config.yaml
hidden_size: 64
norm_eps: 1e-05
rope_fraction: 0.5
init_std_qkv: 0.0689
optimizer: "muon_variant"
lr_mult_o: 1.5
final_lr_fraction: 0.0
max_seq_len: 256
Each number is 128 + 24 x the weight over its row's rms, rounded and kept within 0 to 255. Layers, rows and columns count from 0. Numbers have three digits each. The size before them is the row's rms in percent of the matrix's.

# layer 13 attention query, 64x64, rms 0.0442, rows 0-63, columns 0-31
065:105131108135127125108144102129154180145141111103185077125142157136095139130147117149165125100150
080:158158105152144161123145147134075126122110137138154133157097123108141093138158140086124141144110
091:132129105153146126086133147142113101144142126099150113117149096160092119106153101138102136127165
071:184119122083132107104142144143132144131119124145110155131114148174110153145142104149084141092154
075:159148130113151136108139163113121106145123113139134134096143109155096166082143096171122143102161
088:161122141079161101169128185137114118128121079153125147153135142087117128127124157100140129140094
102:124124158122131132143071141125162133132133133143124136148111134106104123123128153100141138112124
115:107129114150095145101126105111152122122129195126156126080129130151135114082098146138120113146145
129:143116166129124102134088131170112138160141158137116120179113164105108105144117123079131113123100
110:122120121154127129149171122125120080131126151123111150121170152126153106155116102066118138143129
111:129133146151099141129122122097126115095132079103107116115161131103094116164155137133095159070147
111:111138113119125140120090164130108114167103134121103178174140136159123172139137102116124117131136
099:130159154116103135130102080102105101141158185151168129138108124136184109161112159116063117113114
131:140124171181100159120119149098103115142120155131105104162117115105130117167141144114155163109158
098:138107116119118085127144105119100150136149155122133109127155137121141101112128109169109123125107
106:165143153120097070135083126140176108148122135151133111091164145150158124119116128174117162122135
105:087135124141119113153128097151109148130099159088141100124144147166154134134102135121131122180130
106:137145132153123111113144084127130095130145182063120154115067116119155126110116145117166114136150
110:106119092142108162127114135114123145135163180104131129104112113165144140098072100144110113131115
121:144116129133162119103137153108147084107151157150152113089124113135087128117121150068105132163102
114:143106128119102109139195129106115127097129144154107153162114139156132142149131143083141125169104
127:138124138139122137143126136107097116113122116139137115106153144160130064088153147150153167107152
110:112162125144134088120119112136105101116149167143129167144106133142165114126171165161132098167123
123:128141118092137099105132108166126123125094104077144106122140099159164081128142101182131141107103
123:143114155128106129112135113108114110112103111118108145111166148115131115094103167145130102077144
098:159096123109100127137108100097092103112145159155107089115134155107140166139158127084164127103146
116:141142105119136143108125163119174094128117071163132123167115129122145157135098108131105160185164
095:113155140120151124143110110109082131095124072144143129126119112113105127097160086150131130144158
108:145132142084119117149100122143177129125123110095126152131164140107126105135103099170158103176136
116:095089109120114170141155167111119120123126144131136148139140077090134148115116133110101146126161
116:107099128129117133100094162123067130165141088142092135150126151147083128125116138143167111146147
109:111097137104090109082113108145169202133129114144110134132164088176132142145124128153106119104160
055:118084106130164113154124151131137106118120134138192111138109140121112088123133153134094127142150
063:149150150145093112107145155152123146166102116141119136162165128113100135085099116145129178099087
072:148109102127122119139138154123139100087122135140174099147108135164106094128139118099105141112144
058:148154133108137115100145150113144135124168100120136096142104146099110074102132123114082116096084
054:092140132126112116102086109112106154122100140093094160114154152101135141116138125125132133154172
085:125144117123139176123124161095152139132121153113176125138104105144128082089161135120109091164155
095:116113106150142140140135148134156133160132139097130129137146127153142092081121135120082123131110
080:129124092112127108122147179164150177106116086103095132155157142140090151136117108123131185115097
089:145106164154137124142150101139130124154156134149078102113154145176110137135108129081146076123147
101:129154087131102167150122106124171110114120122082114118129149136144149080081113130127130127120108
101:154173135113155086141088130143138097099134120134100134113153143111132146148158130123145104171095
107:082134100159143168138163153143126134171135106093148150117092134167097157127121086128116163138145
085:148151148085140086126159151126162109113162102079097135156150141091173146105114123120141133142143
094:135092138112118126094125094147117101123106192153124130164144124160100173159070133121137112156138
097:136106180100142133136136109114119139069108158140118157113141110086130129132102147166134121134144
091:107137110180121156165099136138128117134139086094144155151141109099127135134080130125092121120149
099:105130105128097126153133117128146168151114194130187137108110132155175133090106128134120094148132
099:112098126100125133156145137107156118127133144109125127150118124147145101155173092111128123175142
093:164179109111114132120109143125144142079106141116109150136103099140134114117153141136108056125154
091:189085145135094146155110171123107146136094106118109137131089094149116149138121149123155196140134
093:120120124111126083120120134156120128100143138124149102128125121129132151153133098171101176146106
124:093098112134138120110159127123132122190131124084133146139099174137153118126135105149134123129142
095:126128155141139140144114182151103120193114095191140115121140112162103172137106097158147101133170
109:130125155116121115142120112165150148139106080142098125115156128130105122120120165111155107108144
104:122148143157098117128123122148144149123141114123153193150132116132099138128152146106128106117127
134:149129160127114141105120128116101139107153115144070132126121081088122139149126142142146142111102
091:159121102154124129085095134112154097152143128144110147093126130185077141100079147159108128132146
084:092121140155104112090165120118168133147162100146171132137118117132121142165121124121091126150105
084:141137167121156141104160145138143100145081127155161143127161110120133093145164120107102145113102
088:127134099092118122122153159157109157149109188107095105102110130099152153089145146093141130159117
095:137119134117128164123143159098150130083102077153167133134120168099055132106100108124123116164135
102:106135083111107119132151129173142125129086073122091115157152133097087131141152088140101136144131
# layer 13 attention key, 64x64, rms 0.0444, rows 0-63, columns 0-31
076:134146105103114154163144134068141086133130161145169162106148140081126168111112113145148163124126
067:165155125111148119177108120103146120158110107081103149132152135142066113111107117122135124140090
081:151157120110128150133112149125117129126121156164093156111154154133126147124134112110141109135093
092:077147123120101137088114127112126085110126091109131138099167131136108133134067161106143122145118
067:124141143107128111101103085108145128137147085056134155140149111136126138146106106094097124105144
091:163124149115115142127152119138134117110077170087124133141093118099169107131130181143114089078129
080:161148125091113128144134135133109128134127159118129116156183127128126166118125131117106087143109
120:097118136135125122124139144139115148112144100148104168115182136162110130146118053134121172125132
095:086130108124112168116122131110154107134142091107133074090081133110126147135115104189129102158164
139:132133124117099113106149119152171129107151083125113144121195146165110163141153089110108168135128
107:110099130168086134109156131144147094104148087108146109127133101139115131167174100142099129114157
114:148113130179153122123123153113125125148117132139127123109141148148113157111154103189124172134137
108:098110145143127121083142104108139101065145142122126125096149121110122106124124163136104126147141
127:087119122174173154102108114150167130153128139128097137156126127115140116153148149089145120096114
101:162115120103120117118129184114131103120198136151129103116086134125139115151109109160130074067153
113:091131135155125121099132157121116122150142116107124138124151118117122106116115127152128153106119
110:122115146115118102109181131094089163167162186118099096134145105141141129106132132151138151149114
108:117167119116113129094102056105159113136130198098150148139129104110168115153102156155134115128107
111:159126094110156128094101093132129155148145140109117167140144097176151117155109168138115129108121
120:103108141141126155112127118105133118137133165143112144177124157111085155150111132110111093151114
113:148084138109156116140119114113140140145127134136114141169094139144112084153182158130091133148081
123:154151132139144112137145148095109137116115128119127119086132075143096153121128135135144159100120
112:141154131104127118107162099142122146135169151098108173141131130135146124126145114187111117139132
119:175144124126147099134151127138143124104121138075166131159125087114115150089120094155136141096122
122:134103137143099135112108115119142093119186051136146130124143114144143117097095164196132126100158
102:145072123136061143119136111123122123151167135130162088112141115098172104130132144107150148095128
117:112122108132145165135142141143094099133135147158153108140143130140074150143099098125168186165071
096:124124126124130147146148138129147120104134108077100101121143125169136164111161122135156129154164
105:158112139124127055121190141063096102123133124114153148108158122115132117096121142135111163142095
119:130150131136131145108149138159093172128100138143122146174115139127134124145144128108097152140155
112:102129113099127145125112172125115167203142099114111108127167107119074159138133149098150102119150
108:137120130144146116135091125110153153121119101163149134112120122143141121112132064110089097140159
046:118114109094136138114131140138082156097100101159154113111150075157085121158138093148127109135097
074:108119122125127140159101135093182102113125130093164090109144139135131099143155105130094067172140
065:146137145124130129164100105118141145068130083100174111099161091148122112144140135128110134141118
071:114143102140125157123111115111174112129153147078176139141099149140135121113141149153153134139124
068:170139132111145102116110169103092101097159098161148094125133111178100111148118104114090111141110
078:136120135110141112153133115103142102112156095111159107111129130154127100136127109115112147158113
078:134175115107143149172099126103140086085097113103178137139117131147153111131103149110127154153101
094:099139095100140157112144145131088113133086142141127135147096164089124139142091136145126118134137
095:102088125147104117103121107127159111109177145159137135126144134146113096125150126104093148153161
101:118119122147121144089135127150187129126142105122078129129188130136138151122135110094128117111149
108:130183156122148092145126110123159102082126108121137132168172127122143107160144106121112142116108
096:113120123112155140112131165137084170106129173103111132115157122172105132130179132116128154169090
089:156093094101109112184125136158145098077125103136166108111156105118124099118156102109128103131095
099:126144077127148104114125154128167127115131081137113122166107169096153098157092114135087120090124
093:121148109118160124133111122098182120116107121120110154116161123100157084093092099129140113121117
096:107144116152142092146076123194171105125102162138095120112138098143111143123160141120072153139122
096:116135125109104123155100117105105137093134172104163158108136132127147110109109151180101135151149
102:129091153101134138151136118105139151111143138109093143141089159136129148121194105130144115180135
091:150128136163112098124104095098168121110132139121150125098152138118147099151166114184112117153123
090:132117109087170128125132133152099173176134115114104164102114150121095124091103154091172163100115
089:125139130110139091152139138121144114133178139118137120106127113146173125156128126119162148107109
119:157104142108083143138126121143123156129157153095137133110084137176157166109116118148136103139136
100:137105091132149119135110167152098160160114148139110117110172098158124157147121112126173130153156
105:122107169134169118125138105144134156144177085154113161088154151110150082126123154111146156104118
103:140130141164118126117111157128166123132118108137167191143134140146095125137147141102110146116137
121:148161069133150135110133115111186106158139125120117133141147115095141106125135166100117146083099
095:127122131129144141087106163117134118148113132127101116085166118175075145117133107174096125120094
082:092179125112131153096160150127132103154132095128133123143109130182103113150105133124103099139142
091:110114139159122143135168092118105105147144121144117123132136085101150146178147143153086126130152
090:113120121102112113123119116105124148128105171148135117169137172093135148157102151116137155139113
100:103116124134128157125159178135097115122167118174142141091110139160106131134094113112108098134103
097:150114130131136064166135136100124146118164094110110135127136097140144143134109123112086158135143
# layer 13 attention value, 64x64, rms 0.0285, rows 0-31, columns 0-31
082:158121118139107105081143177109136134085121113132149128104148129142107120114113151094139122175186
106:163122112150131133128070082103154151129090160126133136107154139126117127128143132138144131124045
107:123119127124141088124139141126127122120151141096134117179122102126120091125090168182090167145120
111:154119110145141127090145134172143149158141122158121081084094117116157164131193139158111097145095
088:092130140132170138119103159159146088125129126122165127097107171132137134110148155168120112138133
103:136079137172102104123031169101131137143157097124110130150112141136163105136128164139116113121151
107:132097113092166132074123150141089119151126132094147088126150187135158122099145146100113120134136
103:173162120122149155075155115089118114120140125088096133132121138140104126145094146155094095122120
102:113066145146133076094158107131130146126094135170145131157147156143148140119130131117139101112102
100:146124160111097157125127129116090120152141136143124100191121106127058100077164122158092139117128
095:131125125180060141156132087142163099110132153148126128130138143144147111140111150099167145123121
115:172117164137084137086167160145149120124110090164162139159089113146130110103114092099124160140144
098:145101106116182104107130125127130146153182135124116172109149101053125143147137082125107138137129
124:119159136116086121112148153187111182082132142111120121103120100085104138131103122168118133164112
108:103110134125137120157115148161118121123156121157144127126166111098146093114146101133091101135176
097:131128137119144099104110090142107102140115139170157180115156115149106068135149123167196154137111
084:094141132139105113156138148186126102114126130127099130164108155152108122136075117100131128097102
083:145112145124132115134081120129105137106116104131072150111130139134146123124131124155080168110125
077:185146146148144139152147171129131136140114123162120125115140136112136118127154113112168104111115
112:175139126128139063105164137112150134141133098148104114094111154143129131109151132147115148112151
113:118115125166190110140146116116137142141126124090134138105121139172141156119134159131119107152134
099:136143069158140131122138124125105130102137141128099130094102095127115115141105125079136155150108
111:117124136134151123185102148125120140116118105127119152143135097131162174133157099130100110124092
094:162106148105159116146146109166148105151104139110148116119134151112135152142203133097121117099091
097:097146140124144086147103118126126111133128093165152138143107151114127159124118070132100090090150
101:130132126073108081104113142106156119135110151119104104075108162125168126121159153124112138121146
102:141098118104096148110145141166138095138146142133167157119133123143142119160136114125137153125104
103:130137174116133176103123130169149116116135134119091132104100114134145141158111109159112148106131
089:156116107069134097164106102141129124145152166161109130133111125134101099120127136141153111107128
095:109121175110141111136152132155096142136133088141104133158141082139129129093122129169127087099131
091:121106164101147084121138148122125147140138092146109135089138110161171140116154109141207144090109
101:150099061128085148125153164121154146143121126096147132146127114120116105132160139090139111094136
# layer 13 attention output (transposed), 64x64, rms 0.0845, rows 0-31, columns 0-31
090:131076122107155143142090071114138151167136099119127117126090133168153158095113141170121111138123
103:150152117091154091152147158125098119117122070135111139122132130088103119130158127115155166148118
107:125107125099112122102106184106102081105161146180098154156153137162121174145127141122116136158109
116:100134141112103091106147132157146133168146095141144150161118124129109076148149114113087097119140
090:170083148116083131074164111114143168134151134104103148149114141114131123139104115134141110123149
104:106164164134113129127167119160124135156125123122095122144142102139146172135104149116113158153085
105:144100134111155114141159122119141108101140080085125137121166146123161126124065125124092092121163
102:090103131125122107133185145158122159171136098143157130140120124123127134088113140113141117155178
105:120126108144114102112077147129113147149111145151120074135143133127175129194126118150104153155176
098:120166119097135107128126161120157112067105126145156167105107145152168127123109137114128146135124
104:124136135112163123133096161148135127161139092137085163126110093066112126150156097130133148111121
117:086119095112120106117094109124112110124109174132100135120151145134131138156121156182125135140087
098:118155139127120138069113148126189119167151171127154126149096130153150106087136142154123138111108
125:137107106136104156140116108120101075131154083160142135140117138136098163135148146127174126061131
113:155124147087157115138122108154166149168132133121105129157102168119152109097132133098139141100092
094:145140099136186088092125148111132141142151080151109106127115125120107130146169131129152138136140
087:163116140153090159132122148103116100069121161143099112121120158121146147180137098119153158106094
092:077122125126151144130150130115124135127115106149122068141095109159119150125110138121128156170113
082:120137141145142130103133105112155134109105158142147141153091092123143113132162160119081111123131
115:104131101114113134128137132149110169156128121126126130125177082154164103162146135133124129135117
118:154138117126163102090128146178133186176090092143119116116154146116155091119105111126128112127164
094:141135124128101121136143148114128144133138072122122118122128170171127138097128132176133120086138
115:142150131163092132112128094114139133110064153119118114116149144132088096107097157100168166110168
092:144101138119079168108137107149106165126124149146114155076126131106131101140119157128103112115137
100:144095093128183128147152143122128105113142141106150111110095127131160083130101100132138108132064
101:149134146101124130157138181140146193108112137140172109135157115123115122162106111091089150121109
106:130123141114135156108113143137104158140166092125087134117150107136082143114145133130110107074117
100:107175135100100099150162145106133122113130157159130121122142114089148133083105122125175143131125
094:082096140122142092121130173147087126098131144118142149139113104127130111171114144134128175120104
099:127131154163134118075116127147158125144130127134122115111137121160102103147082105083159154114142
094:100158144188107104111123066111156143163130116122126099097136089110125140133086151127113139123118
100:118112142148097161136119114140110138156138120128131179119167170136132128131119118150104103123089